{
  "num_hidden_layers": 15,
  "hidden_size": 128,
  "num_attention_heads": 2,
  "num_key_value_heads": 2,
  "head_dim": 64,
  "intermediate_size": 512,
  "vocab_size": 4096,
  "hidden_act": "tanh_gelu",
  "norm": "layernorm",
  "norm_place": "pre",
  "norm_eps": 1e-05,
  "positions": "learned",
  "qk_norm": false,
  "attn_scale": 0.125,
  "bias": "all",
  "tie_word_embeddings": true,
  "parallel_block": false,
  "init": "normal",
  "init_std_qkv": 0.0442,
  "init_std_o": 0.00808,
  "init_std_up": 0.0442,
  "init_std_down": 0.00808,
  "optimizer": "ademamix",
  "learning_rate": 0.000935,
  "beta1": 0.9,
  "weight_decay": 0.15,
  "lr_head": 0.00813,
  "max_grad_norm": 2.0,
  "warmup_steps": 372,
  "schedule": "wsd",
  "decay_fraction": 0.792,
  "decay_shape": "linear",
  "final_lr_fraction": 0.0,
  "batch_tokens": 16384,
  "max_seq_len": 1024,
  "doc_mask": true,
  "train_tokens": 154400000,
  "max_steps": 9424,
  "dataset": "wikipedia_en"
}
Each number is 500 + 40 x the weight over the matrix's rms, rounded and kept within 0 to 999. Layers, rows and columns count from 0. Numbers have three digits each.

# down: layer 9 MLP down (transposed), 512x128, rms 0.107, rows 357-409, columns 0-127
# up: layer 9 MLP up, 512x128, rms 0.12, rows 358-409, columns 0-127
down357:467520503523518521436474458503430524420558497509473457485446470490561500523536493516530489508547485545490522433514482477496542481448528464497530517465498448502603481466473449453465463503516551564521544463503501491477414477480512528547521489527524489512512508534528423524538540517519545546487506470532524467558508508502500489527520453433449530498496482493539578510476486464546457545457
up358:527506593509512514562457564498546522555475400502468487513462489497448499494443577434527497500435490529536456509553531550464490581463468469481500586501563419497449406428475543422467485591416529477508546431520558470480497488610444462555495508489546484567521491464495530448542513498600473514508541477481457557503493518476490497563523533480550538530415561470514460492412413485611483480545
down358:510466459484506467513485509529532402531405514573575463527483473507502513540408497524507514531560455569462491511570560395532452553501521503579532478488506559574443492485488417527481518474547477494435452493554477571519464511458527503486465430454506517483561517575516435426520402472481461534528576450485529553522548607523444488504586516453398472429557554570465514491525464539501471439469
up359:534478510581510443514557410454534559525502493502518485511539498552529534489478452496516582548494513441523522491484566512470517524476532528533475569474450462496536504458467503480532565483529483462416483449532496529511490454452493531517484501491479469524441431514514529545521526483531483496563468495541520530496527484508517540497500464525522496538526490515514485508424538509512513448510
down359:517511557467436533507504514540515561508476460507467481491485473515461469547471503445525514529592488617454501511516429526522497476481426495501464477492494519466486496488507504471485444521474442595598544480449568502524430621457529510432466462530459476495475553495559504492561503500503541582465486502494453437485476533571516420508468517492482491469502570490585464500497464511559465500454
up360:539561521560467441488475577486523473458472499477492444526515521444515513494462544557494468458488553445616584475518411468420551489582522523540516544555596575442487550518502543565576555517480455432421483493495563536455517572502475445582472425510526608467558469512408553532453542387532498460496534523504557482521450529481448528616553470510397511542517598525539484462452528478521502425537
down360:406502490473457494511522457567541519439577455439466536472536472480469430496456533471543432551529512493467526504400537435482477509506479434495566507463444541489550558470432513441486443563495494487542504430567497560534514507527513445457564487482475501556555520515558532387496583566617489500585541530579489443510490459491574475532487528398491473516563558461471442566441547457525467539418
up361:575502518481510585543559490486509552537456480501519478495462506444500492461415559494523506483468543541520452557444496543450549510566442543463492513492469450598500481514437498488508509478432506471571471456502482551449512507520570528504415414462473544442527551476455524458510546556554479475531556486495517545542532496519517519544494543521517489513521538506523507502498474467473478490452
down361:519447477508469471493433479514527501623500562501517412448569491541547490495530507507531515525556436470406515504532539571511520455492498497507496515550456601425461491440455488540502500533523456571530445459444475493466447519565554497536546423501444463556577460536437416430505460484547527507521501564503563541455471492491478439452560453520504528496518496527573468438497447495493478547593
up362:499546547574508491503507497559510569495507471538531515510423487488491434521520487509570526418466538454552500527476464530453548476481477467514503535509504463550509482491544510502506517463478517503530503541495458568480504496501538392544428500462485503520411505475492467446551521510527572447487495483493500495452497533528585563492553525440485521541499482548501474518495516499484496498460
down362:451493440497533509577482521508482546522536592497581533462434499512557447539525489531446510535454468447488462522513478504394465553461502551513496438568515473449515509511489489498531504509527497442549509453544515529462536465500465502503491520504497521505548516493525499468456536534501458570504505470507506509480524499523457530437450499501520517466523499492463516470510511466456553535456
up363:535492502505477562516529601512492467467523431521499450529563431528488554525453480452481547497443452625456489596537495561530584551532580563539495477485544473567561520462576429566521421557453511449510484536492527473493566440434445481501533495487393506497526455510446608520493452572534483528482494491499452521454491512477509527559493481569483544511465512452412570510466447442519485509570
down363:462500447487501441494498571496529515429526448618451493504472483563481427531502513566533427536455454515555455430558499580474549457495467519464448500588531553501525542472489501527474498505544516435553468459345552511509492575560491514548535409490517512484547437505583509531516428517517547494452508478479454482521473505509439478448586521539450448482504520548575529500469561519483510538399
up364:501521475449562445482504554531528494480485489475450546499459512535457534554460427483496541499465542536487458552536461550514545515534483516515510536487441471482504475485572526465541429542486479508520565460478476509484477476472528607499490485516481584542488540464466489520542569527564479484488433430466478496495506492412570459508459450588561571492544531545472486542405538479454455535492
down364:517484470518507489519430475552534512497532500412511430476488520505524511446539487509536522492552546464464516501528449483519557449513508546503496436494468458496517540450492510525475499505487480620469545502367491528512440503502483487523473502481548522522523484517521528506497529520490508428546503503496518480509451521521512502526464514518508528472521523525537487486473543511486490443490
up365:498519459536507565534473601442536564524428547511534559576468454515377517529531510494499531515415581538505447546443505507490464542551467530503594541515493436482514568521494456582543487545530524496554519470530516518463461441464470492427517459450505569456570422519495530422473499468598506485486492389500599526499506462567476511498487525517389456568539539524443448583424441511511475463486
down365:540454574487545464474454504502440581462525455438505479480556480512549511530455481470445552341512598484504544497524499459533576441540496526474497487422530485419546448507484502411522430476523524592491494475476502509570490494480536495533574497494550572478514520494516567561489469496490535452446481490499493525454428499486492561566490517540521464482564464438507496477475576541481548441483
up366:504550491488528491505466497491537484542534490511548477564483453539460457505486469482483579558471545480550526552526478510461501523551484520460507490466564484524578505473505474462536526440477484487508547475496508501450484482525445467526465527467536512516435458503514472523518500553559481452476507529492458469476481488536516527514506460451497485514521501496560527520518482472445504547488
down366:469500474480508526523489418466484529575443535479517539555479468510532531464493525503508549477531515463463465509511489530462528475438540512519508493497474471498525503519504423487550447519488481502539510490572555493468603500436498456471550522529453510543476554512470464476509419509469438502480454491518463512593468481542467476448523517485500454492495551488525587460519478491507523538503
up367:574516466540505469504528538511467474569520467607491494508511515494509527537463511411456490521514569474415524517499391523515523486586497506564533476493481467518529432474511452452519481488478471490460517474467361547502463514530544548570479506506529587578521509431490547542465589527559512530462529489460556485486481364422505559484451476599493552473452599616532445499385538541498502445480
down367:528470491460499536491491504515489528532486514469483483510492538492508542490471488456503538509748523482490511449484470538504486485515520537507492513506481466476505517506485519503487508498505436661508504490328482532474478483520519496515475482487496541494517473488496513522476544503535485494536479517511455483491499453506524495519465519508494518480507512509498476497458505473489521457476
up368:484502543436491540483435544514517413399540441470505459622549453567497477494518508472459479507473474526579461521473498443529535480490510480463525493506557479489529587475487444503556513449480453497461523510542587514486498508486517505551536486478499534482493517474496484484520550506529497470539531462550512542515475443459458564498507442536493526541488546469497485533445533473469548483531
down368:503478404515492567571491520472470516514583513557511527559579523491533529515463484534497479520586513467488491517495489407489456555434519424511537503490505465467517454457479441500489511503532462526538462556532481494481509555523476567512532518538476497480483496442498465456492419476446540488469497454487512457530555511534491480551474463485519486466504568443523495538493426475492544482457
up369:485430565484586514528507535486534525512504456532551569549421547595531541483440515533509579508417536553581462457407500489517498522469526497490523586510461497453496547533592525560491479502494562513487605472516445517519461531492505467430481529504491449484476399476552502571508494488500471459487438439524589561540516502493486565496492495439455522614519465499478440570506508465437429429508
down369:504398410511530539542527499563471464506513461487447467474375474441479426471564518496460557617527534489486541484463567405547604500533535525592565471502505501402557540429515521488564510506546490508489390494510500495380523487410489517476483551512458462441563519490467471493485591619472524427477473496532482456572467511547514510502489533560542479542478503489481445479534549511415501510515
up370:552519518493464518495521559517512499489472546511507402528511476459480527517489508523502544490486473482482551489465430500512481522530537505475481473534492580471497500562527481516465497440490546501459469432506549550503443489545558538555496513476440541565525537509486427592517502491473554484403476461513506519498485474484528474536451529479519484495521524506483510557511468508476523506479
down370:425479485526498500475475493529487413444526521401571534510465499514518408487525482532528511482529503524425517503498500534518563530465537437473456522464524506487495537519507488528546497534511543460511472501494510511481512435505467469547512533476456473455466549558462474509537457516426505501458521481519459566501463451521458592505485527477464573526523477484502506510542548443527506586529
up371:550517483533480508511475556435458513563504516524519522467554525536470630520448491407483470542411587536461601496507441559506496430620467509495612507542455464540502511467502428575542436451492458497475527437492372581513419549490449509463529476441483591575503551428520547517395574574592448537433568422463530497567456409446460544469487589570525511475516599511630488489421508513493553467456
down371:524480512472485489538488503485502521516513528524455492504525531478489529517471430480447544497591526458435482464528457496496499458514545492528491494498453493478529448458486501490539521540474490664526547440303455521515520538544538516506477492545489549536499478475518511502481547529522519517501451529449490495510493476491507479511467520529522505462510515473503486497487525581466546433484
up372:514455519463477525498483506446509521478488506499481524472549543482513474473559465481497484479484537486476484567495573478481484516526465512474529584509488424535495508488504532471528479486441462472510483472502496475463526503501529525456490461530516535512514481527474529441504500471474497458462455499591495541489522519577510518482458474587525515523585458511450524557462529498531540537533
down372:522495439477505521477444503434521493484451532471513468468443517529506509504486555573468465513516540540513536498474509494544495479458510513519542434400512488505525438470417482510465520526543546536488578495479510525535462467483554504481527521560519397538538520532492523521482511530559515572533505467477503482539502477469503494488513499492444512506529478511473509493507508467487479431523
up373:518504513511495495509538531577434495492519471561468497459506453493545484502474479473534553473487508527492499455500521522468510521506590435545473451492483571501478512530514455456506461522538535466483479486498464535511531548470517491515525451493493546476502483476498521528473590470488508499483511544490462509506546536439591528530509438457498503503465495500486526491511498524486509524504
down373:481520519440462492572510494471442509559529504489558485493511491503503540511550510530525503474551467417478491436490461515505503475462568440506484433536485502491512506476529468495523536510570570558483486476439515513535519508465491474581500428515413497511480541467523550480477536492426513522473492444507508506504464518565416460550512529496528518424494466482516550436539575486490479509474
up374:501499455535523531477416528472511490514513438505484479513477515456480481557535490456562494458488447502481509528468512500521432515501471473505515517526467497526521515518534464631487465517506531478497478484519516519480470547557447449515547491517492482482524545460428511505462466497504458508465617491431479472522532470508483529512495580557531560514524513504488479518499501501537513464522
down374:441455554485456455419532446488481447484494551478524442491421500545506474515475490520501477490537511575497479516483523499474530456484526549486445569468558474502508508551469534454544485484463510569519470493569538483448584491523603519495520472451500445516463499475497522489503485544498499537480502560558509503426461556546465494506495512459436503545506540456502474503466522509546471537514
up375:530543509535447501475456599492503477477509500583514467531450508527448528507435455443497514537468534590466535514449428517541469485478471568506524513480531453508595470567603383493487496537464457519480500466523446564509473548467416491462483492471482507584470473460515524508548549417472485464476537438548501512519452450430509565473522573498522520489521468490469450567528513512495469441508
down375:500462453490512511422506523495523524535483522460466455442536533467489547455521473506461468525547508482504501463478511447461555519544490574522588490486484448496443539524413494488523494560530498613480517493403502450474513561508530490481479524531529496500478515516486483510507569558586492458460569517425466524470459518478523515476491484565524475486492521547559460507489516505492489453482
up376:476402551446578534534467488539471520524500461576458496536559424501529438488524470404571565445454464562566508509466540478505576488586533478519550572494455544456532525543548570490471439473473533472431500515504454504512512462473513528518411406533514471499444508485493506489489494522470407490478572525492532457450481520462514514467570526545462531494449504498402490486537468510568600465560
down376:496447502441568475453500532510520487538429541579536512489483505506487475509502513515438509509454371519458508504488557505566578528527524511518503503485506479532534497502522506479469490579570518645567467516447517498481447509505528522484433471468434505485557474538525502510537560526550444512505532450476535510458428463420445458434468521542473442527515533495487478551448396546514482512497
up377:480496404506566474475514554473557554491548434487525447469444532522486559540491544521524525483458567521531396522501513602568418573471434454541550563508490475466481511527449464554480495609499534474492559477542477492486437511503538425515511507532487544460546470521509485463459533468561494493407492528460489621496492508524466590489505552439531593563495513487439503618448465430528476528508
down377:573519488540382432487533467519471478476494529467611467465473583507616465433532479439519535508538483615491654470560483499520517450505525520527539459414484490501523467468481494454524460415472480589438445525567410529505519459459529562506502426553453501511511467483506440505569425547485525555517456545520523496492469578429493470512397534512522472516535520506511498421460550492527491459560
up378:470517527475474507501525465446458488525532530507507501423518446518500475504471491485482472479518497521512486503474480522490500484448521476464568494518536533504483515487497511492581510477494544516520531440483484510537540485525504487558475520564452471498466550493448514506500522472477471522522525555478538492510497476493483508557489476488469514499519550571520553528497470484498498477501
down378:534458475509494508514499549598535505475487460495462460573520555481513549526486506494505525517529515461484494495520518502529507523591501519513462488541458480478503491553517516499435493474488437532461465550496494515412459536513479516493508465457509600491520423514516513491459491495530498448512507458503461497508481487481553486489470518532536500489480449437485463519453519529508512489488
up379:498614392497560523430509444552496466510427602546526576505464458379457481491458523430471539535433520558465573565522472564517547513503480562502483581522489480454533487540503437465488574453549498505473490484500453540492461431474531495513548475487481490502513482514451528489438486524468483480514444432454466592465482529543476497505499587522490502544553435561483514549485494500417547487547
down379:536506436530467448491518544488512417469471465427515468536497516543482510441604476499400489527521464493527480490506497458484537461530508477518490481517492504516470543486524471518433506553464573451561426428551478503530554500481394495532538523516530561455509495543505513564519524478440498527425443559559544452355469514477540530455486526580502499472492449540496513517555517478533558502481
up380:528498563494477513463469536533480497492537471560558507540517486535494528556504443475443508460456484464493492518475492517454523500515494459512594514557543538507474496495554469550559454434474479514489482487471475525497456498474506546509529426487498507527479469493512509469433507545584474493475498455473517532481447498427495541436488439494470491500511544535513513499510565538544546464487
down380:487497486469517518471483515485475519509488513501509506480501528479511587505506498505474495537537477504472538433453446509504500498472478538570517519476482507467502479471501555537432464487518500620530496519433492548485453553464479508504506503495455578486520509461560528514459477531530500543527494468446490456573565454513492452497536505516484448520498492490542541530447498481476498466494
up381:512467551482462513488478531517462525567491481548499532484556557553505553480512477477504526514495514560474446513555518523511465515547501566498529492488455467505534505492417491544515425494489484463464452497506472483488504470513440575492521418537496488520489476514489563451495472520513447557514477547482465491499535559546480505567482498584496482480500533502430465474486539511528477471512
down381:486547522511531498465534483527524482484446532473508496442491449510419504473499513515488489519414510526525477482457497492480494528461485490519490551418577511465477471537519454450543513532506519459527547500486557540484544470472529477480485539464466503467455508517539508505522505509504544493471536491443512529470540507493489535464522522475426563541530521487520499510495515460563475529578
up382:496508487511479538557553521509496436534511486527500504451468470423476500501497492477482543494472504515521463571494487468491551531563495490547592536487480553594488497459555532537525480558487472464465509470499487466446501430436501556474511467497475512453496511518423487422519541507510536546477490540468465535469432492523553552484556437561531454402540533500513482576526530543500480484566
down382:477472509473560554449491540462476565481428480466507429551555457430515486453488572526473485511540500376426503493601577507525434498472528501462525532450460492496553501460538474489564538484536483583509478511422496483434534457471527521506557404609551466564553500539462450475482428493502504485528515528534513521552517524430471474563543447549517496510509489457543478526532450497576559446447
up383:510545467517500496454469610534492444477518512518551499522508552520547513534460482472602440495444601539505550542461482580530469545514495500456531571529554507499505424496635454534546531500540439516541552490510470540473469510462480447449501462476503500531437410544490536456504520536493413434493498452518543504468455542483461489531513514466466450490472499489493539486436455523488510528445
down383:532434438534479479471525466503523442470488470512450519452552506491520522503545438540464540517504475491482496548509443457453526450490491522535477466484535523477538522449456538487461451428530495636462600506495496479532444533497505506472510468558540508498407503523524526534532469483490552460464588538486511517498568489521488450451554471583534571475410477526559524574527481507472521443474
up384:540464531514472488487576470571515416470457498526538516454572516444503451435522508484491491430498491523497560478469514481525531508475507530476529530586474534514478485518512508532481477501485520482463463511504523527471515453493442480528573519456482461509497529526455513475500504494473502476509511524502448510479497464483590486532529577538483561480499497571454467498505492554479480470509
down384:542488489494528536533503506453435490531516521514515526489519471508560476517480492463442486542538456504553536441521542528448414442471498503525472449527486561473506488480528512498508501563491515529548486522445521524489425512510459567524473508455513494470527517511491472512477410517472532529497467479512542478533580514496502551447470486517507457522521478506523508481469466509531478473462
up385:499447608578469590509486541497482502447486511569504436538524511425512486500520544549484547393463515498581546482421381434528501495562481502531498462538501497543474528498564480524538483530472452452570551495497478575503546586473482467512518446462519463518495505516469516551504518450507406508588470539445452443536485462510503491576557551478573534472429506508551518452476462414541546491491
down385:448519433503496535477517550577450565540483493541528513504486486493550444469514404545542546508506563509520536457488437496467492525487523467462518452487487570463438526527518485452507470528482505462634460495468535476486460547496497508447497446575578482563446519511483515473503459499591485497456462470475453387462476456559544489482476513589589542392551543508464472597544470465456512515477
up386:541540506491476432541544493480498542493469490513429499548488464495454441523479509553545485509430542523558489542463465470468472543567532401539507492616512454519483514523558474441511488512502422491499485582498495557517449542510490381601470499513474509570415457484516479581501469434483489511505462537508490517499447519507505517475560509446533546474511469574521479512490508514462523544519
down386:449513558442518542481522516442462468541479499442571492517468507519527470420491475530500445551417517480531516530500532496440485464468470540506446534513517538469493511523520493472472527467570498480426533534575502489522476504469434518518501474526511447522480483455486486541577396501528493579550440486552530548469526550532447531494567499481508512534441491509519553481478519482476485528471
up387:557599491539501551541438461515511488498485464510469568593534558488436473510506461461593454478443638600577534509562532497560437595449493417544502486499484462475434511568565478581512511508488472475496525502494387501456532475496497418509520518558503549531455444413453539436483534552509422489499462426512525519517507519533516535473501489508466533567424532523460552573472464480441444388526
down387:482444550490559487526525516507570466483533506507472508467432528487526459494422474521472516510481469519516573505492504537516566530521439556481440524460420548522549559520462526475509420461506524442511455517329506418465498537570566486554520554547418505464531473588458475559444575451482505504486471522531463522578564425470536487483477474484471535522466509487561508552579500424587459503504
up388:495417504459484463484517530511617453546457417563518553499548478598441440503503484426520458488453498543547518484567528490535456503481506490466460561590551521481535458506453462488464462378456488502460429447527486561481509433497492481507468422498463480494492459433492489465517546447549461474518558522578516521513578530539516535504572543525542534545450535478454476526511505563584525533514
down388:504555541498535499584528499433494451467467513489490572472409513540526498538516509481526530481446577534465507519532531468502500476514519515432466573457483539497493433471427541492437453526486507486535543458599552463497493437485506432489509551472576479529449459510501492486444520446537499484397506470558553487557550496484505454561527458421484546466499498485518491452521479507557462535541
up389:484551532527430458533515507485484529468480459516451446516553556590500478517492504518624542393454510512539540532487436505487530529533503483541450510530475509491449540491503451520496443534510410494470472505522484526413474544430478431599469518445451486518379451518450548581501538428481514479463529453522572532498478491482497548566488521444541487460546546489485515587519560538579528495515
down389:524521521508548499480579458536452559528431483449456554446503489483484485505458471531558505551414519459497528543512537543562529457564532478516466469513466571534408491450456584556533463402520506450457530477402478478501497535473534466523415470534603456510556513496487470500511438480473517495544507502512499465413518549526484542502532492476593500511438478504511539516459481537451558530478
up390:495542495634580548480489467532483501500465484520485501554472420481478558527411555449525473520475465542506447493546544529487540509519506465545524547475523468493571480518546442522475513424522482511472489444555451542474450496493566496467480529495430483503463514443375474506451535479514496516472518535426502512526488491378522591494552415561495498489539516487510549569506530520432479471513
down390:539515502507553514441578502527499510530505436498522504535486529489446517441545547452528465518647552463535438498526507506480490488520486446459524554528473535507467454524453464485522511534480446523500536531516473453466487474517521599540517499504470446540510461514498520506416471512540491444492476502576560536521540452460469504462465491488513577513432452454504509479503507499515451477469
up391:568480488458496475507561521517535497536449450520479513476482482544447480464494468457504531466502512524497406466539533498496506525528450564549503572528531522433512483488463555449523586522449509463517509513521512553495550542471521525487530444466531493473467506498533506480501520474550500462526481559433500501526507447483513502529512495490450502532465478491481477507501444515472438469520
down391:478474575572465505453520397528393513537523548523501497467447509473524433521622477505471462520584461495509496534563510501569531414484519504460411457552485557536441487464562503443495457481459467592469455493521501489498497528548503494532444467490572516560489487439455380516527491517491472481494533512512520560515495541501491548509494406525520479564516511544525488492443493462501533519502
up392:550444485559511477485460481539527518538523528505473452489504557557439482471548479515518504462480527507453499512506472509537526467480519545446504487505556529442497533529538526489508506493476480500496544502502511524507521496549415498472526440506482500486530500492542494600498552516496487484463532463460565492507580432481492477493512507503494517517528544444468482489455434492537486493459
down392:484534497478489518552515537493413522540523446465481523563519438470541491506515533433479504599589463443428480443551517523529455452504483486519471482513478495505467464453517531481517506522492480567476510493411493550503490520499528496499507523519483528476565449547553465522504489504537453535517468507546504487574426522495456532486441515530497485466461473533513540486414564489481528511461
up393:508508425498500427493526523495541475556546427506433523444457575587572510515528507470565560502475620490539527518482434591558435506542454530523565559481554516450430472509479489516472545566461473452458575483489419524412528537561456467472484452573524515474456420427550500551427520483489421528435511497473510519527479580503502545586469509543397528535526456504496436563445557490530511484594
down393:514467503514457515485545502492555541522506509591541413532601501502464543621441470584535522560558525479371464534497481531455521516501501484520465498485502497534468477565529436496440513528533451562509476508399515507494460467411462555575530511507472498493508538439494471447546558510486527489551461512494535546548469535462496440447429522464412488456499510581515468480502435463507485484492
up394:555495504520476525476474524464468553488476488499465455502474477494516479514479488498542487488494508485525514503474546492502506563528495466475509496511487538454444522587504493533464499463455463496482560511498537523468476544532519503547492487479455519488521564511447477498485556503487526492485565483513496486510506447459491488525447588519505492506510487513504523510495431463521546481483
down394:463525515529492575443487464473468515491503486442540574461428500496500458488522500530547440547454433521507492504461502486510560533405503403459428563422564548514437531498477516493496524489538522486549508534488573509519545467456491463495524537451478498445455609506470518462516480486445504546490451492548547544496468506590480565481495539461442577477499485501501525495553503421530471610508
up395:533514476503461473451456468516489505601544459522515481538477565517583523504524482527513519381476511482479441481500488491433552517576528452599497517482497476458526561474546421501531537511542550496509485481490540616472471471484482448551451496530495480516481411560480509531484503501494537448400530580524545459463514456578505513473525503418473508515467466545506477517486484498472509463508
down395:441559550471501532547463473474474467523516524475501461492430481516465469488517493513547513500419500489529483470494510464500458465490519520521557501482522446503537514526501509502583502483487544465543553533514461502559486498528481539550531497555538451516501542436538447459538465502505472569483485403519543488566452437511481481495486528502493493495511544463554501512510470503525432456543
up396:507459375518601458497492550534521448478576456535596578445462502541501513527504386466566547525477585550549419557453458598508480523501509528483494521475455461524502431490505490515493492443482413483484584506523437570446472481484562482513519473497440549490521538463516462497517561568476501525525563502508487448516533517371488565560507474616461444589463545485538453508476580509439454387436
down396:483493531451489469443553507508494453508473492460489495435480533493577532468466468538530491560605451457449463487532508542523534460519557569499504482485512516526492535512514499490506531533467456578522504502304566476463451463501523506508437484582562496527405510467505449521470454500534548458509560513465488449496558487484556493521457477578508536475487561505463514536518555478464492494526
up397:523494430503434450520479470491472493563521507503467533467507537568507484473519458444524560503504576472563530507476519504515462493584545500507529527527525471454529504475482531486477489478435528455506562471524526523470472418519413455495492544514458574520488369472602517443495500489534461545545577543520484514540468514496548542528528492546476468528483522574460370542475487524524496467531
down397:517488513467577514543507510458518508539501550513554472464493463539487467599524524568506549612561451552469444582513478478478496511456445502566525544493499516424499444451522484493469545508528511527480530529424512434535496556495535490436426506555483548445514504504460514505517475501446469463435480555504436469451481480482480495414490485521518525478532510553490534492503553488450492460432
up398:586525588468525467501465547556473468515483500549568499500544489484427563478480456474600435487522493574542572541511477525434454543558442462464566511516527502447507531473452444429484421489501526447445555535531541498510429503555467466524473472514462516538489494419497570546548473581447524383535504523490474484486510493565546536538481560526428471470455564500487434489538416557477556422448
down398:478496509484486536579482372484539561483535566532492497510530442510586497482496513424512446533437433443550567467527486524491465540430499523546531499555560535479518445413537488502513519501493538476494479549556484511468497481553485507508578467514519473483512469537492374499492488476515429568456495490500528500535578531459481449541474513518486466571417505515560483445522537487471511496484
up399:520495524431519430462526508517478445463566526475537576445559497483534524445518478550489465452521509463504510487469524518508563479499512513420493453490480560490539521474507480491468464485495513518502490495469518536474487512484485490509501482511510483504502514536497524504513523528471477487477492551601477488435546561435461522472496510571489515460524446462518471535524508558534501502495
down399:520462501500514549511499477471531431540510498528479497495482525497526530494460509464517493484398512531542491491525483526455510519480524493539537486491485506507494527488515529464527510549467492371445489518528520514512515521476527517518498487525532493524476490509500483486496473493512485498527501456499499549515494470491487504524520487502514472484521487532495529432529503485535507528502
up400:577475540465477488505518448511562522547455468530473465522439459532509524513487489468461511587464515473485488510500527479580522431472488542441491472540476460495529501542466424500490596501444473483519544482509512576496487528532486494509521492513489529559487427426545527443462567415527485554514484496567569499465541520435542475537518562499521498557464502531518463570395570501529479500467
down400:564522515440505478539523498509478470502523537554515501501541504528451439531567491487538529459658562450557473549538479499468517492492536473530498513501493480490529520490534509509461474552479521572480534542406524503513476469476558479439504527437490506570573469560489541487471488500468427510467502483486446518488484479495451448471478513507460440489535457527450496448479500506447485478471
up401:591547532554499455482517547476523549459457513503460482431477567539461524527487434480523476461434530497560489625477538462478477519599531444509522531485515457512501518508571470557557424537527411521530571520495474491424483455541465504481504560548444585522473398466485541473484525541514473479477522415519489494530490492468505510532439539503510587511570511579424478474469448529561464480478
down401:463489461476533545548499517544492515442502491494501471490497498499545483430512494435516495499479536489454488468515507511512565453497550442481461456522574548467447515505484540450477486503472500642456493530425473497513477515463537528530473492506530537558562491528536470601459516503544519525525485494507484486516463460574528465491458446511525487553421563464517514493448485538444487509491
up402:486511520543528533541501554503519519512468466578456516605562521603433572511554449463432435524438537550469532509533534440547411468436438534558528547554535401530502433529384507511536548480395506436495521476525513545517477441465495452529506529491515435467513502528466508517520535490565456515466467516540481519468475481609526570439495526510496504595479566467471464470436515484508523452528
down402:471537518531507502535548434566421506543484531504408496465476417439532498540446549540434495405506509493540475513492513438494564441469570438474434544470459591490458482414535510501479493547496550484443452527585534532429418544481468484539510496502559567499581469462541450562503562500563544509468471475492514475514595448530502467597468505521509425447565504530475488445498490526548520508424
up403:533502546531566506481431530541523469534519389531515458516526485430415544539573478484527464479472516517529531541548423456524442515521540451549488560539518500420574471525527430512515482491524449507525557460546427496501522482535475497465469412514497526453511436447474472504503542520535396454404534497585490475537437557516620585557487482540535562504484498539486494564484491429469381419523
down403:431443510449505455490512452468493499583481512479498437518516490512476491456501425464519545474493514504505540534458492542387504484550562468523513481485546518543490549509529507503419519562478463655552488557498476408473512527538567534545479442456513489568514504524553455515526519479524531508532527553483511473510478493416535428464509474480504550585476456472495538475455474475542452482505
up404:538434458533516561454527477488541445507470527459522513464473426468483445498488498540535548527507557520553518505407508556515452528505446496489552601515476458481552611534465484496467444519537468457422575508542428456503543495458472536495426493463486577499483489529484573505517512478401457503518521449476462521549521476504562608513472485449527519496515524564411499507501460466491511499553
down404:472467558479516519535504498503526463460477515597499503468507561522503544479531534508514461473414491505476477488547509494445511459533560486549453481522466494466454500503635460499554438460418566397534439477488523474462480498500537548511474495522533507531494506542563497488527517472516459522488482467526443500471496505550491441487484474496516501521445547497545553535490502586569462494496
up405:480475515536524504456464499552476541500535426516513497513480467532557455517473487484461567468442524583465454552492454518477602526498575480523473475549455524480525483516526446555583464470554459505523528474495476505401460471511478479525470537493479545557483467470453543496481508534462529480520468481412473486512549562476498531568511513551451537484540473462473561543544373509498499536467
down405:491535469494565459484505515514408543479586503518428486473415488532529433521507516621512495509515420463527515488528469485509549495444572492500508432534480439487504513494449502505468512483499499422526505478467454490497562485510499515511501457523548525540502513509536535505480457523558564527480495454518539476541538461488470481509444528521422438502622567529482477464481514512517523554543
up406:537529500490534474508464603552518542490430490532551506495444502483552523454398477509607482510472551556572413472481499498470531459591543511453548573453515476590506458536480504498445521477472521470471575470539516502529533524479479546538444541436507490511523543505416561529535557492566511446486487478496461460544452483514572560555466514436511519528450517528502527524471443448397382527503
down406:562503523466588554449497470540508486447576523490489465489488523520557407471543474480481528425499518545466556487514434457467530484489470480446506459476508444443524508496428563466506525446465482494494509482508462552503541471413538500476567545501473531475514442484531492518563494435509467573484495516479507472460450492573527596571526493550523472527484523517497449471515515534496586486512
up407:537559435542520539461460532473539551491525487524532514559523567564470475447459471459565473475420527580542501604528541539501485610452494514499501595615533502547573471483490488521515473549464436493493522516503478474478517486516423469509505560447547480504463412530479490452509500482566396490488526429482524500499450460459534477457509528483473550566512556540439510488500481480508490449579
down407:420473472523541549498517501484444505511481470468504478499461477501506568581590477475572495507491432521493533459542482554489536513514468492472485466445512461542524527529495485498526485546512525458583507473397411531554478391507559418537476531523512490464543485471517551509425506482462507448523531491476584466557551489456477544479470428489455546520514529441549547593436495510560492527529
up408:545507476538482533547523559463550528518503525534464525580471594554458526547471485503536557461440589588467433527558482496540473528525530484551479549521495479504521515631482464480597409536515470492476556523470430484532522505520422522524471477436452586570442402506468607504497539413573450510453405466532487508509506480534509477466477501510486574543475553543530390483402458523420416525518
down408:539491556541533489451517461466473517477525483496493431478452538453495509398520467477529476534509547516454510452544493490520491469541537501442493480503449494493528552529535457491524549480518523596480524498303496526530450504498495464515532455531499543546544486472540517529467531501548506488492576526518527494474508433549508483493511513509529451493466497460548488512491495528480571467524
up409:476503489486470509500497493578499536545495483515485473532475554489482492515536511554520503488485524499496522494510506512481525487537503477506471513475470486469537536519495479564487482489471490482534526558489502499444511461515519465503446527481514538437521513510494495500515495480519511516468501476557499458491515501505525476526524502517469570507543476458519485508513488492483473452480
down409:465528524512521522499539479400426471504532516481493488448510447504506540528484492470501500471602479535490501451495503492495489501433507534496518458513492528535444485529471524490546497481553571503507482452426479534552549447491497519544489511533433498525454492521526482517461524477484466549504556465473560505536487501524486464582459496480506469497494541599544510498479470451504502545445